Each number is 128 + 24 x the weight over its row's rms, rounded and kept within 0 to 255. Layers, rows and columns count from 0. The size above them is the row's rms in percent of the matrix's.

# layer 8 MLP down, 320x1152, rms 0.127, rows 214-318, columns 576-639
size [ 98  97  99 106  99  95 102  99  99 102 102 103 123  98  99  97 102 100  98 100  94  96  98  95  98 100 103 101  97 100 104 100 106  98 101  97  99 109  97 100  96 101 100 101  94  99 102  98 103  99  95 101  98 101  94 107  96 102  96  94 108  99 102  92 101  99 100 100 103 103  97 104  98  99  92  96 100  99  97 104 104 100 102 103  96 104 124  96 103  94 102  98  95  98  95  96 101  98  94  96 106 106 103 100 101]
[[126 109 107 163 103  95 130 101 102 147  89 128 153 102 130 145  87  94 153 123 122 136 122 141 123 119 102 104 130  71 137 129 147 145 127 143 153 120 126 126 137 154 153 154 117 111 127 109 137 110 125  96 131 132 160 147 162  93 126 134 125 148 106 171]
 [140 138 136 122 149 105 123 113 141 159 165 128 100  87 105 137 156 180 133 118 163 127 113 121 184 113 137 132 139 168 146 114 121 101 149 104 155 148 154 149 171 107 154 101 157 107 123 138 148 142 119 134 136 161 133  86 147 132 153 162 121 148 121 152]
 [136 121 161 142 108  91  94 142 106 171 152 140 100 128 154 102 129 124 102 168 107 106 155 115 108 154 159 101 169 155 135  91  79 116 141 126 126 142 159  82 142 125  95 133 133 121 143 109 122  79 130 135 122 129 121 183 118 178 154 125 130 140 136 112]
 [121 140 131 123 118 147 117 125 130 132 151 108 155 145 138 115 120 116  57  97 110 153 146 123 198 157 164 119 102  79 135 170 133 136 176 149 147 141 109 110 128 163 160 164 143 176 140 165 115 104 157 130 130 107 146 153 169 177 184 162 144  91 100 122]
 [110 145 149  85 197 119  93 135 140 148 106 162 192 142 142 114  90 111 137 119  58 126 146  96 110 122 164 161 147  99 110 134  99 102 113 124 130 147 135  89 153 124 161 125 126 122 102 165 116 122 136 135 177 110 121 121 148 119 139 156 153 107 101 139]
 [135 119 135 134 152 113 143  84 147 130 110 118 123 109 128 122  97  96 119 144 161  93 121 121 133 132 132 105 145 107 121 131 169 119  95 137 133 161 126 125 115 165 152 105 105 140 168 120  91 217 157  86 106 116 145 130 117 109 135  95 146 101 116 151]
 [150 131 132  95 144 136 155 100 113 100 129 109  79 160  73 126 115  90 107 128 155 115 141 116 125 107 138 118 100 121 125 169 154 118 173 130 115 133 103 157 115 141 148 109 121 141 103 128 127 121 142 126 119 142  97  96  85 165 119 115  99 148  84  90]
 [129 129 155 137 156  91 104 121 125 148 136 178 116 131 140 132 167 122 138 113 131 113 113 161 194 120 120 120 153 135 110 125 167 140 119 123 151 126 117 135 163 135 172 128 128 125 120 169 126 135 122 125 142 151 137 109 106 103 171  71 113  99 122 129]
 [106 147 126 127 114 167 132  95  97 128 121 126 108 142 142 124 155 106 163 153 109 128  90 137 144 121  97  91 156 158 131  61  91 134 109 131 113 103 136 118 102 116 142 103 157 163  84  93 108 142 148 122 134 160 185 154 138 120 107  90 105  76 138 116]
 [ 93 145 135 148  90 124 131 131 113 183 149 153  66 179 104 178  84  82 107 169 146 126 128 146 147 111 200 145 126 131  85 168 163 105 125 124 102 140 109 102 157 148  72 159 139 146 137 137 153  68 200 105 138 114 179 146 150 134 114 153 136 116 154 147]
 [123 104 117 143 156 114 145 130 146 137  97 101 104  93 127 132 131 123  88 165 120 107 124  94 135 133 133 146 106 126 127 121  94 118 160 102 173 129 145 129 111 126  58 135 105 131 104 111 149 182 106 153 144 138 123 168 125 144 126 121 108 125 126 133]
 [108 156 117  69 134 154 161 108  81 116 126  99 106 122 136 138 167 173  69 107 151 143  95  83  74 108 111 128 153 138  92 132 150 177  97 111 146 113 126  88 168 139 119 122 144 128 113 114 141 126 165 108 120 139 113 115 135 147 136 135 167 134 114 151]
 [111 148 133 126 118 149 135 127 152 137 121 154 148 170 164  56 207 150 114  96 108  34 129 123 142 136 117 132 135 140 122 105 149 171 130 132 101 124 154 125 114 125 147 130 156 139  86 141  63 109 133 131 115 159 107  95  75 154 124 122 142 101 138 111]
 [ 80 103 135 155 107 131 134 130 147 146 104 164  89 111 118 160  83 171 122 157 164 108 127 111 102 136 129 140 110 132 147 171  96 119 142 164 148 143 125  98 121 119 142  92 128 159 141 120 155 121  90 159 143 151 149 117 114 168 102 141 115  84 162 114]
 [160 118 119 138 124 126 114  95 144 140 110 105 125  79 142  91  83 206 139 126 167 120 114 165 130 143 159 197  95 140 121 135 104 162 118 165 180 107 149 112 153 140 144 127  95 120 117 136 133 122 159 155 127  96 140 101 107 171  83 138 141 108 133 106]
 [124 145 119 138 150 126 170 114 108 126 130 140 127 103 145  71 188 149  98 109  77 123 166 138 102 118 114 141 105 133  99  99 119 125 113 131 119 110 117 111 132 183 101 167 144 100 112 124 116 122 118 165 115 155 118 117 145 184 154 150 162  93 145 170]
 [148 139 153 107 126 101 136 116 124 176 109 110 143  86 127 116  98 155  94 155 141  98 117 130 145 125  99 150 112 136  93 125 100 140 107 108 109 117 124 118 101 135 155 145 130 108 122 132 127 121 127 140 109 135 122 135  77 124  95  79 124 111 126 140]
 [139 100 110 121  98  99 119 168 133 167 119 122 156 118 125 144 110  73 100 120 157 153 104 115 135 108 114 135 100 117 133 135 163  94 149  98 116 131 103 141 205  97  77 142 134 134  68 110 127 134 129 113 109 134 104 123 160 124 140 114 127 127 124 131]
 [141 164  94 124 120  97 109 121  74 135  96 122 139 122 137  86 132 145 157 194 158 140 125 137 167 112 143 130  95 134 130 134 108 131 130 125 161 158 145  92 137 102 137 158 118 127  87  76 136 114 117 176 117 108 128 137 140 126 173 159 121 111 106 106]
 [ 94  82 128 103 116 121 125 146 120 129 132 123  99 153 110 183 121 137 190 102 133 125 107 148 130 126 153 145 124 146 134 107 135 149 111  48 127 132 123 164 111 173 139 148 151 112 151  86  90 144 119 134 110 108 115 190 135 133 133 124 134 118 106  91]
 [ 95 179 141 162 150 120 107  94 123 118  94 123  94 126 154 127  98  99 126 114 156 140 136 121 162 120  76 117 132 161 133 143 175 138  94 131 144 116 118 129 128 162 113 107 170  98 129 142 117 121 126 134  90 114 164 147 132 129 140 165 123  80 130 162]
 [147 118 142  83 118 143 148 141 122 131 151 110 101 171 118 131 163 136 159 106 134 130 141 141 146 162 132 117 144  92 132  97  86 137 117 135 133 152 142 147 114  98 100 161 118 128 118 116 188 112 105 157  88 154 187  86 116 169 133 104 128 151  99  91]
 [114 143 126 152 105 159 157 139 123 108 159 145 126 141 145 116 155 123 144 146 133 123 153 136 121 139 112  73 111 122 134 103 120 133 124 168 133 150 111 135 106  99 121 164  75 141 127 130 130 139 151 144 144 114  97 118 118 139 134 151 105 121 127 128]
 [140 129 148 125 125 111 117 120 121 115 133 109 138 135 106 109 126  72 109 137 107 107  81 174 155 124  97 106 170 121 127 125 153  91 122 106 143 127 141 140 153 107 145 141 168 172  98  87 131 142 107 125  96  93 142 163  76 138 113 131  96 131 109  67]
 [104 139 124 110 120 139 108 125 122  93  92 119 135 158 116 143  95 105 111 128 137 113  93 142 156 131 125  92 109  90 109 150 110 105  92 136 129 121 143 101 152 143 117 146 121 147 130 114 161  99 101 136 124 119 125 109 175 171 123 127  99 133 106 146]
 [109 155 163 115 155 167 142 151  69 121  88 162 124 120 129 119 150 119 164 106 132 126 115 114  96 148 133  91  80 125 134 124 121 164 173  89 112 114 157 149 102 108 129 141 172 144 112 128 159 136 149  95 122  97 122 120 132 163 148 112 142 114 120 117]
 [153 165 165 152 130 121 153 123  65 134 109 137 144 109 139 145 133 130 136 142 160 141 166 130 133  78 109 158 111 128  93 130  89 134 128 148 132  86 104 136 140  88 112 124 173 125 132  92 117 117  95 135  56 154 140 139  80 141 110 121 173 124 140 117]
 [125 123 131 124 131 103  96 116 128  83 129 143 136 142 127 137 170  84  72 147 128 114 118 112 109  81 114 124 136 155 123 118 167 124 124 157 130 116 130 163 129 118 109  93 176 155 117 124 109 148 162 135 104 116 160 172 145  77 162 133 161 130 146 144]
 [127 127 141 129 128 140 127 122 174 110 101 102 140 101 153 137 111 118 134  95 141 103 127 137 116 141 103 155 103 104 105 142 129 155 182 175 138 113 167 113 140 125 137 118 128 130 138 100 109 116  96 135 154 115 107 129 117 119 151 122 153 128 115 137]
 [135 119 134 138 140 124 111  97 113 133 142 141 112 105 148 100 136 188 126 146 122 136 116 135 144 101 139 154 102 116 100 125 123  80 127 135 157 116 123 183 146 160 156 128 114  96 137 158 126 141 137 176 164 161 137 149 121  98 116 112 129  71  91 176]
 [152 100 109  98 160 127 107 117 135 159 101 131 152 140 130 157 172 166  95  89 132 119 156 151 183 138 135  90 135 104 160 190 114 127 132 128 109 137 117 108 130  87 188  84 122 152 175 169  82 123 110 138 112  99 123  98 115  86 145 123 135 121 151 130]
 [141 123 119 133 130  91  92  96 128  86  87 106 132 116 144 131 119  94 172  89 141 142 113 153 124 154 135 144 152 130 129 109 135 180 175 125 103 130 148 133 162 138  69 142 152 159 111 135 128 112  94 107 114 127 159 157 147 156 112  86 130 102 133 141]
 [122  80 121  82 137 124 100 126  95 121 132 104 165  86  87 114 102 127 114 107 116 170 172 101 105 188 153 175 124 134  72 106  87  96 138 115 125  99 124 163  93  74 124 130 153 113 121 112 106  97 144 122 129 161 156  98 141  97 118 151 120  80 161  93]
 [150 124 127 145 136 107 122 109 129 138 144 164 145 125 129 118  74 153  95 179 144 139  96 151 127 132 118 120 117 123 144 140 127 115 122  93  98 163 105 176 153 109 126 117 137 140 139 132 138 104 167 124 110 154 104  98 150 126 187 115 171 120 145 107]
 [132 127 129  98 124 135 167  99 109 150 135 118 123 143 116 115 126 172 132  49 123 149  81  88 109 143 117 168  87 160 120 141 151 141 116 127 131 106 107 176 155 133  96 107  83  92 123 154 107 131 155 140 109 123 127  84  84 138 138 105 118 157 162  96]
 [129 132 117 171 143 140  97 126 125  83 153 131 119 153 119 111 132 136 157 155 112 143 131 106 119 114 143 115 146  90 119 117 146 151 125 110 149 139 134 161 146 113 189 137 182 121 146 140 148  83 162 118 113 110 137 123 137 147 155 123 102 170 145 134]
 [ 99 105 148 135 150 146 119 103 137 103 136 162 138 102 115 110 101 125 121 130 147 137 135 132 145 178 124 125 175 115 160 119 149  89 135 125 104 123 185 114 103 141 142 145 139 177 143 136 129 138 146 174 130 128  99 100 169  95 132 136 147 124 177 125]
 [165 139 117  72 131 120 143 160 111 139 116 171 127  97 141 144 135  99 122 127 123  98 115 130  87 128 122 151 143  94 140 151 142 174 134 135 122  88 175 141  99 165 149 135 131 141  98 132 112 125 130 141 152 102 164 175 109 132 125 119 159 133 120 112]
 [145 160 146 116 111 170 134  91 140 137 147 152 139 112 124 117 167 153 172 144 143 114 158 131 137 156 108 114 173 126 107 124 134 124 138 137 107 148  86 159 123 136 128 172 118 159 127 140 140 182 148 147 168 126 121 140 119 131 112 154 105 152 107 109]
 [164 102 120 116 156 105 179 110 121 134 131 166 118 151 105 139 129 136  89 120 149 111 162 136 127  74 140 124 114 118  83  99 137 138 164 127  97 148 130 141 118 160  68 118 108 119 130 102  81 142 106 113 115 144 152 115 116 141 166 136 124 132 158 122]
 [ 86 108 147 160  96 179 102 142 122 166 126 153 121 136 133 128 138 117  77 147 180 141 141 107  91 147 135 116 114 156 117 126  98 129 145 117 107 118 127 152 134  97 151 113 141 169 122 153 135 144 133 169 113  72  98 126 104 161  92 142 122 124 135 139]
 [146 147 124 152 146  83 128 145  93 145 124  79 103 105  91 105  89 134 171 121 177 154 143 144 141 153  94 150 148 148 132 130 169 160 180 132 171 120 114 117 140 111 108  98 113 158 127 138 151 115 120 175 126 103 162 170 104 120 119 122 132 122 164  97]
 [146 109 155 109 119 104 121 106 119 101 133 146 114  98 141 100 142 107 165 123 119 147 135 163 145  86 121 121 119  93 113 140  92 108 166 131  90 118 110 126 110 103  76 149 161 170 173 107 145 132 120 111 129 111 131 110 134 128 114 147 152 117 184  78]
 [118  72 109 135 132 121  93 109  90  98 113  96 146  88 102 166  98 145 150 127 124 154 143 137 103 143 128  98 147 143 120 155 119 118 108 102  87 139 130  67 106 146 194 102 125 100 121 115 127 135 156 149 146  92 129 131 117 146 161 129 143 126  90 119]
 [137 115 150 122 157 110 152 104 129 144 135 132 140 115  91 108 128 139 122 129 118 120 115 108 129 108 145  92 168 131 103 108  83 105 136  98 141 131  98 190 103 155  97 110 103 183 111 177 130  99 139 156 125 164 155 110 158 162 148 115 141 127 125 131]
 [158  78 151 156 129 104 115 157 107 112 130 149 166 145 121  98 244 115 138 147 134 133 148 133 129 117 120 103 131 127  92  88 102 118  83 127  99 118 153 131 122 160 138 127 144 113 153 104 101 122 122 152  93 113 133 151 163 130 177 102 156 130 155 113]
 [141 113 130 124 142 143 149 141  90 100 145 121  65 125 148 133 111  87 131 108 129 141 141 140 112 139 111 155  91 117 142 139 137 117 140 154 148 110 121  87 146 112 148 107 105 101 140 170  88 161 118 110 154 114 171  60 131 143 156 122 164 129 163  81]
 [165  89 164  90 151 142 121 131  93 155 106 123 121 161 104 167 109 113 122  96 135 109 150 106  83  92  69 154 125 153 134 166 151  98 132 137 134 141 116  93 130 133 142 147 164 162 158 154 115  99 132  97 134  90 145 117 111 139 122 140 147 110 112 123]
 [114 161 128 147 165 116 143 151  82 121 123 168  52 140 103  96  71 137 143 123 151 127 129 133 126 111 160 141  68 123 129 109 125 146 119 149 126 186 130 126 113 140 174 104 133  78 131 125 124 102 140 157 150 125 170 170 119  68 119 102 121 114 170 143]
 [161 101 116 111  89 136 143 131 162 135 105 160 168 124 159 150 100 118 110 118 110 141 110 146 121 143 133 114 130  95 152  97  56 156 101 146 149 124 140 133 106 136 110  85 109 131  82 134 114 116 127 119 157 115 146 104  96 137 141 145 139  93 166 126]
 [ 69 143  95 127 176 147 170 105 101 133 135 122 122 131 117 110 156 176 105 127 196 112 136 128 114 110 104 129 159 129  90 154 119 153 155 145 156 150 140 104 143 178 124 149 109 110 127 108 128 180 107 136 119  98 149  90  93  91 134 119  91  89  98 170]
 [146  96 124 141 154 155  97 130 135 139 142 154 121 107 159 118 123 142 106 141 160 143 152  90 124  92 135 111 176 180 125 106 136 104 110 114 116 183 113  65 128 158 169 162 150 134 125 139 159 163 132  95 115 129 123 122 143 112  91 153 108 101 110 141]
 [123 108 131 133 155 116 134 119 127 135 127 168 130 126 154 128  93 153  94 140 161 135 126 117 140 130 110 143 121 110 130 134 136 120 135 123 135 130 115  83 101 140 124 108 175 167 117 175 124 146 118 174 159 121 173 167 123 141 140 118 124 130  95 161]
 [152 110 138 146 134 142 131 158 143 136 128 152 145  99 148 130  97 117 116 111 100 158 147  96 125 114 134 104 144 143 135 117 132 143 128 125 112 120 150 114 133 106 126  80 114 157 128 142 128 131 134 175 130 185 134 141 138 125 139 163 132  93 125 152]
 [122 146 116 101 135 104 121 109 156 121 174 112 131 135 123 111 114 108 167 113  72 120 138 124 144 115 106 169 175 120 157 153  61 100  96 131 155 152 101 101 107 142 130 100 152 142 135 112 118 122 111 101 113  94 108 144 141 154 122 161  96 122 105 111]
 [149 183 129 170 108 113  97  94 174 122 172 101 127  80 130 132 103 125 113 108 159 156 180 136 138 107 159 107 131 121 108 125 120 140 167  73 106 107 117 167 139 128  96 108 168 118 108  91 153 141  99  97 110 129 110 101 113 127 107 148 112 143 106 103]
 [115 111  97 143 146 133 198 163 119 107 154  90 125 132  96 124 146 119 104  99 148  99 147 155  87 114 124 129  93 113 150 159 112  83 115 105 135 131 119 144 143 147  80  75  98 136 157 153 144 126  57 135 132 102  87 164 143 148 138 143  99 135 164 121]
 [ 80 102 115 139 138 120 186 110  99 117  76 111 184 192 125 118 113 139 153 138 134 141 154 124 142 131 136 146 119 142 111 125 153 106 134 120 167 157 141 143 131 167 155  79 121 157 127 126 129 160 117 118 124 145 159 173 151 176  92 119 117  85 129 137]
 [114 133 145 112 117 119 114 114 102 110 145 108  79 114  94 104  95 120 130 137 131 109 154 108 102 143 155 104 144 133 100 152 135 187 123 160 140 112 186 124 123 113 129 121 152  96 119 153  91  96 119 140 144 101 136 115 119 148 153 130 113 154  75 130]
 [127 111 118 164 125 119  77 156 155 110 170 101  45  56 141 162 146 153 158 107 151 139 146 140 150 128 131 142 116 153  86  90 107 125 139  57  59 122  90  94 188 166 139 149  97  88  95 102 143 121 137 137  94 133 111 135 131 140 142 121 136 129 124 105]
 [160 149 150 136 119 127 106 146 146 138 133  84 137 130 134 137 202 136 152 122 115 142 133 148 138 111  95 128 155 154 120 149 107 175 146 147 104 136 103 146 142  69  76 158 123 117 106 112 137 133 175 108 131 144 136 114 127 150 134 112  99  91 144 123]
 [130 130 110 119 166 147 102 124 104 132 113 140 117  97 122 151 124 115  95 153 116 125 127 123 132 158 149 174 137 127 115 111 133 128 123 139 125 130 144 120 160 130 134 103 171  98 105  85 147 130 108  81 134 137 122 131 127 168 113  87 156 138 122  94]
 [113 159 120 130 123 128 137 122 146 131 144 115 168 161  89  97 106 159  94 167 129 130 122 162 123 118 136 125 110 112 123 112 111  89  99 149 139 130  67 161 126  71 161 116 115  97 121 114 150 132 119 127 119 127 144  93 126 132 123 105 158 150 153 155]
 [128 116 165 127 122 119 145 176 129 117 123 112  66 173 128 135 102 132 122 133 112 114 102 126 102 135 122 166 148  86 128  95 108 110  87 168 180 146 124 113 131 112 120 128 164 100  74 136 116 157 151 125 106 145 138  94 126 131 103 153 155 109 116 131]
 [106 134 110 101 158 122  97 133 123 129 153  84 116 142 148 151 158 161 180 138 130  92 125 123 137 163 146 148 104 157 141 128 137 126 122 147 109 124 112 109 148 142 130 140 132  93 100 127 170 171  97  96 141 147 147 138 109 143 164 135 108 187 101 178]
 [130  93 116  89 132 129 100 128 112 119 181 139 148 121 105 105 114 126 100 142  82 130 129 131 143 163 105 115 135 120 151 103 137 148 117 168 131 122 159 131 118 166 150 148 162 144 128 143 119 120 115 125 141 135 147 153 142 110 133 138 163 123 136 205]
 [102 162 162 127  94 122 141 131 107 114  98 154 137 154 130 116 153 135 133 111 171 102  65 131 133 174 108 134 161 164 104  83  91 160 124 144  92 173 143 105 106 149 141 143 164  76 154  76 152 120 119 111 118 146 155 120 119 103 125 164 136 154 108 150]
 [ 82 129 147 126 160 136 146 115 149 162 144 174 127 121 119 179 136  98 165  98 120 109 138 150 119 117 114 107 149  93 133 115 153 161 145 147 172 155 132 102 123 138 105 115  98 116  89 129 123 113 127 139 127 118 102 131 127 123 112 127 117 130 135 117]
 [155 129  94 114 101 114 116 128 110 126 142 126  89 151 126 133 162 115 115 150 124 128  99 160 102 117 137 109 169 128 149 114 141 138 142 125 118 117 115 108 164 143 121 107 107 175 130 103 134 134  83 106 139  87 134 145  99 122 134 137 103 139 106  69]
 [115 151 116 110 158  93 146 104 128 116 132  81 125 126 146  85 154 186 154 115 106 169  99 147 146 135 148  75 142  85 137 105 157 119 168 173 111 134 110 119 135  93 142 117 186 105 146 150 134 130 106 146 120 121 139 126 115 106 172 143 142 145 129 120]
 [134 127 159 128 109  86 162 113 125 106 101 126 180 131 129  98 127 130 116 141 134 132 145 134 110  92 111 164 203 122 134 146 121 102 134 171 142 117 128  81 164 132 106 145  82 126 139  94 130 194 152 125 120 101 142 155 119  97 103  95 103 171 124 127]
 [156 159 120  93 112 152  91  87  96  94 153 155  66 131  79 110 146  92 105 123 139 137 135 134  61 104 164 119 158 107 140  85 129 114  83  81  82 106 143 108 142 110 124 104 131 130 128 146 124 101 131 116 108 138 120 113  97 120 125 210 112 134 108 122]
 [132 129 122 156 103 169 110  90 110  99  97 124  68 108 119 134  89 112 105 155  80 144 112 146 176 127 106 137 128 118 130 145 145 120 178 154  89 117 162 149 115 142 110 141  97 129 145 124 139 120 133 109  81  90 147 148 127 126 174 144 106 131 131 102]
 [104 122 121 148 142 117 107 150 177 127 158  98 125  98 163 146 172 137 125 126 181 117 139 117 138 127  95 153 155 166 161 117  77 144 118 177 128 118 137 119 114 145 161 142 138 135 117 102 179 135 180 153 134 140 137 125 123 148  77 117  61  91 167  83]
 [125  96 127 120 125 161 119  91 162 131 131 121  97 167 125  87 114 110  83 163 143 122 158 140 104 155 128 156 126 131 114 126 119  91 106 110  77 100 164 111 149 105  89 127 138 161 127 130 128 115 130 127  85 124 128 128  99 119 108 133  74 104 110 152]
 [104 126 106  90 135 142 135 119 122 159 112 126 118 126 142 123  85 145 122 140 144 102 167 118 132 136 135 124 126 125 165 120 152 148 123 136 138 107 157 140  67 135 148 125 126 159 116 105 140 111 146  89 138 120 143 165 157 141 162 129 156  90 139 126]
 [152 112 122 128 130 137 137 119 119 150 136 146 128  89 114 145 160 167 110  81 145 144 123 103  72 108 101 104  97 156 119 134 134 154 122 122 113 162 161  94 119 105 161  75 106 100 106  93 127 109 102 155 118 163 123 115  95 108 102 111 121 144 146  82]
 [160 124 128 165  93 162 108 150 148 156 125 138 194 124 182 123 117 128 114 105 121 118  92 152 153  95 113 107 131 110 122 152 134 112  91 126 130 122  87 136 118 127 161 129 103  97 135 128 127 134 150 152 109 118  82 126 112 138 119 120 134 127 176  91]
 [124 123 123  82  92 156 150 110 156 101  75 127 104 150 138  43 140  89 140 105 111 116 114 156 128 119 164 146 161 208  80 162 167  96 137 139 121  99  75 117 109 138 138 109 104 117 142 130 115 110 175 102 146 122 120 122 141 105 139 125 100 126  97 125]
 [ 97  84 132 133 163 114 116 137 141 150  87 125 116  69 128 114 143 128  67 121 157 132  54 121 122 131 146 118  84 124 141 168  90 110 130 107 119 133 108 108 152 107 160 116 118 182 124 110  92 126 131 115 119 110 133  88 168 117 128 195 107 118  72  92]
 [122 133 125 154 151 142 148 100 121 110 133  93 124 149 136 157  93 153 146 173 151 105 130 111  54 129  88 190 123 133 109 189 170 152 149 143  88 118  92 178 166 146 107  74 119 120 155 160 125 120 139 106 162 150 130  85  81 195  88 138 136 123 158 171]
 [111 119 103 139 153 133 155 140 164  86 121 170 143 114 130 117 115 107 117 112 142 102  80 140  87 112 144 119 138 118 110 152 156 161 146 162 107 134 122  90 140 161 174 138 165 112 135 121 161 130 139 139 124 154  90 142 134 177 123 138 119 125 124 161]
 [158 129 124 166 115 117 101  91 130 114 112 132 151 173 108  76 135  90  81 123 167 137 133 121 111 130 121 117 159 119 149 134 145 126 123 122 124 127 144  95 154 111 164 135 158 131 174 127 142 162 175  95 123 169 140 139 141  98 136 139 128 123  88  70]
 [124 121 114 159 102 124 141 119 176 137 114 126 106 107 141 170 167 132 120 121  91 123 135 118  95  91  99 120 143 158 132 129 150  91  89 122  86 167 113 123 145 115 121 161 121 128 122 100 131 133 134 119 126 139 104 121 101  89 135 125 106 137 138 160]
 [ 81 160 126 148 132 128 109 133 164 132 112 129 152 100 167 152 125  94 179 100 134 150 115 126 171 118 119 117 175 103 141 146 137 106  93 135 111 128 134 162 117 102 133 184 103 131  90 130 153 124  91 156 112 141 110 116 126 160 133 126 112 126 179 150]
 [123  78 156 134 136  94 122 116 102  85 169 123 157 180 117  92 158 116 134  78 139 107 140  99  95 134  99 124 170 162 129  94 131 161 118  94 100 135  87 135 123 126 166 110 138 127 111 123 133 126 144 129 131 136  83 109 165 138 125 156  82 142 144 165]
 [105 128 126 138 146 101 109 125 144  63 115 105 126  75 129 128 124 142 121 138 119 129 140 109 137 101 149 113 129 111 135 139  95 128 122 101  90 110 121 162 122 112 106 124 147 168 103  99 137 126 117 103 142 101 103 104 158 104 156 178 102 138 160 145]
 [128 140 141 108 148 137 110 111 146 103  70  98 124 106 167 136  93 128 162 109 153 121 186 135 114 153 145 107 102 122 118 125 106 142 105 143 123 106 159 151 111 120 133 103 168 130 145 169 147 196 138 129 126 138  97 141 101 115 100 152 100  84 144 107]
 [120 135 120 126 117 149 147 102 100 104 129 133 153 163 113  99 160 103 126 139 112 164 109 166 145  94 158 144 146 148 129 136 105 111 108 123 125 138  70 107 136  99 122 117 130 140  93 137 135 107  98 103  93 108 162  82 139 196 165 137 158 205 131 119]
 [145 151 106 124 147 119  99 136 102 106 139 146 111 155 132 114  89 144 123 127 105  93 138 141 137 144 151 110 113 140 125 121 100 121  84 137 107 121 140 105 118 103 148 142 172 132 101 132 145 153  64 115 131 104  97 102 170 150 132 122 107 150 154 144]
 [147 128 175 120 146 124 144 134 151 162 143 135 131 168 174 141  70  97 114 147 148 120 121 131 101 183 168 115  76 134 112 112 140 150 106  88 154 131 145 132 127 157 147 112 113 133 136 133 149 105 172 134 114 119 135 112 148 131 161 112 121 124 121 116]
 [133 141 131 141 167  77  97 120 152 144 136 151 168  78 127 143 102 100 102 125 115 146 115  85 103 158 130 144  96 116 112  94 123 168 128  74 119 118 133 140 164 108 121 122 117 125  80 115 136 120 126 100 113 125 176 117 163  66 120 159 145 123 134 120]
 [ 88 157 134 122 155  76 130 129 158 106  77 109 166 115 131 114 128 107 144 108 129 131 152 157 122 103 143 124 117  81 162 120  86 206 136 151 100 167 150 141 177 112 114  98 113 148 144  95 156 117 130  91 128 119 147 105  70 151 106  89 116 126 169  91]
 [147 171 121  97  96  97 139 120 147 148 127 110 128 171 106 143  99  99 124 145 119 117 141 109 102 159 139 113 108 166 138  92  90  96 143 122 115 103 127 134 165 140 140  94 158 104 147 138 153 125 118 117 199 134  92 171  97 128 130  69 135 195  96 129]
 [104 136  80 123 107 120 139 125 157  80 128 139 125 148 113 144  88 120 130 142 106 119 112 112  98  90 123 119 134  82  95 145 111 144 102 103 122 153 109 145 132 110 178 140 122 121 138 102 117 109 126 145  88 106 108 120 104 109  85 172 144 155 148 146]
 [168 176 110 137  92  99  96 125 124  90 113 126 121 101 146 123 165 121 115 161 117 128 155 157 104 164 106 150 143 114 151 149 162 100  93 109  93  85 110 124 118 145 127 129 133 159 156 158 141 114 138 130 128 116 120 158  86 108 131 110 135 143  97  79]
 [148 137  98 138 120 123  96 122 136 126 151 169 132  99 115 113 185 103  85 160 139  94  86 116  83  91 149 134 191 187 120 144 120 128 132 147 100 103  94  94 105 112 126 150 124 109 122 125 133 102 122 169 116 147 125 140 119 145 133 107 114 151 100 171]
 [103 158 133 132 144 108  87 124 141 147  80 135 127 161 126 121 149 148 155  81 182 142 112 139 115 149 138 129 120  98 102 115 146 145 147  98 126  88 154 150  64 176 127 148 162  95 170 137 136 124 113 152 115 134 143 144  92 122 106 146 137 174 138 145]
 [122 158 175 147  89 115  99 149 103 103 103 121 120  96 148 139 131 150 166 142 148 105 140 155 128 129  94 151 102 124 106 123 137 126 117 122 136  97  93 160 175  69 127 160 151 106 118 163 117 119 152 132  87  96 157 116 136  77 102 121 166 107 128 164]
 [188 169 115 115 162 121 120 130 123 100  93 134 109 154 140 136 143 161 109 100 114 146 156 142 116 161 155 137 134 118 140 116 124 112  98 126 120 143 139 122 170 130 142  92 124 147 138  67 123 132 118 127 110 161 150 116 124 114 112 129 105 141 152 133]
 [132 166 108 174 139 128  97 121 143 136 126 173 114 112  70 125 123  95 111 106 154 128 125 100  46 141 108 126 148  94 112 147 134 135 101  99 156 152  84 145 143 138  91 131 130 148 110 122 134 119 138 128 136 125 120 110  82 109 114 139 109  96 121 139]
 [152 119 123 156 107 179 107 123 182  95 128 116 121 146 149 151 145 156 156 122 162 101 129 100  97 128 115 145 120 119 162 115 112 116 144  92 114 153 138 132 138  93 136 128 119 160 140 134 112 123  96 177 122 159 119 147  60 163 128  97 148  87 117  40]
 [122 144 130 149 107  86 129 150 172 120  98 122  91 138 137  96 149 105  99 115 169 132 163 138 144 105  93 116 146 131 160  98 120 145 133 128 169 143 205 136 116 101  96 143 103  92 106 133 168 146 159 168 129 157 105 163 125 150 141 110 126  87 175 160]
 [114 155 145 107 157 102 112 124 109 156  78 166  82 121 118 147 153 130 109 105 152 133 159  91 137  84 154 136 132  99 166 138 124 115 119  96 149 118  92 182 136 104 142 141 138 118 158 182 115 152 112 135 111 122 103 121 146 137  99 111 130 126 167 152]
 [122 145 127 169 106 134  94 123 143 141  82 112 182 115 133 188 197 142 112 117 137 140  80 148  74 141 142 154  91 133 141 106 101  98 156  55 130 174 168 119 172  89 145  96 131 104 139 127 151 172 115 163  92 133 130 145 133 154 116 173 111 162  77 118]]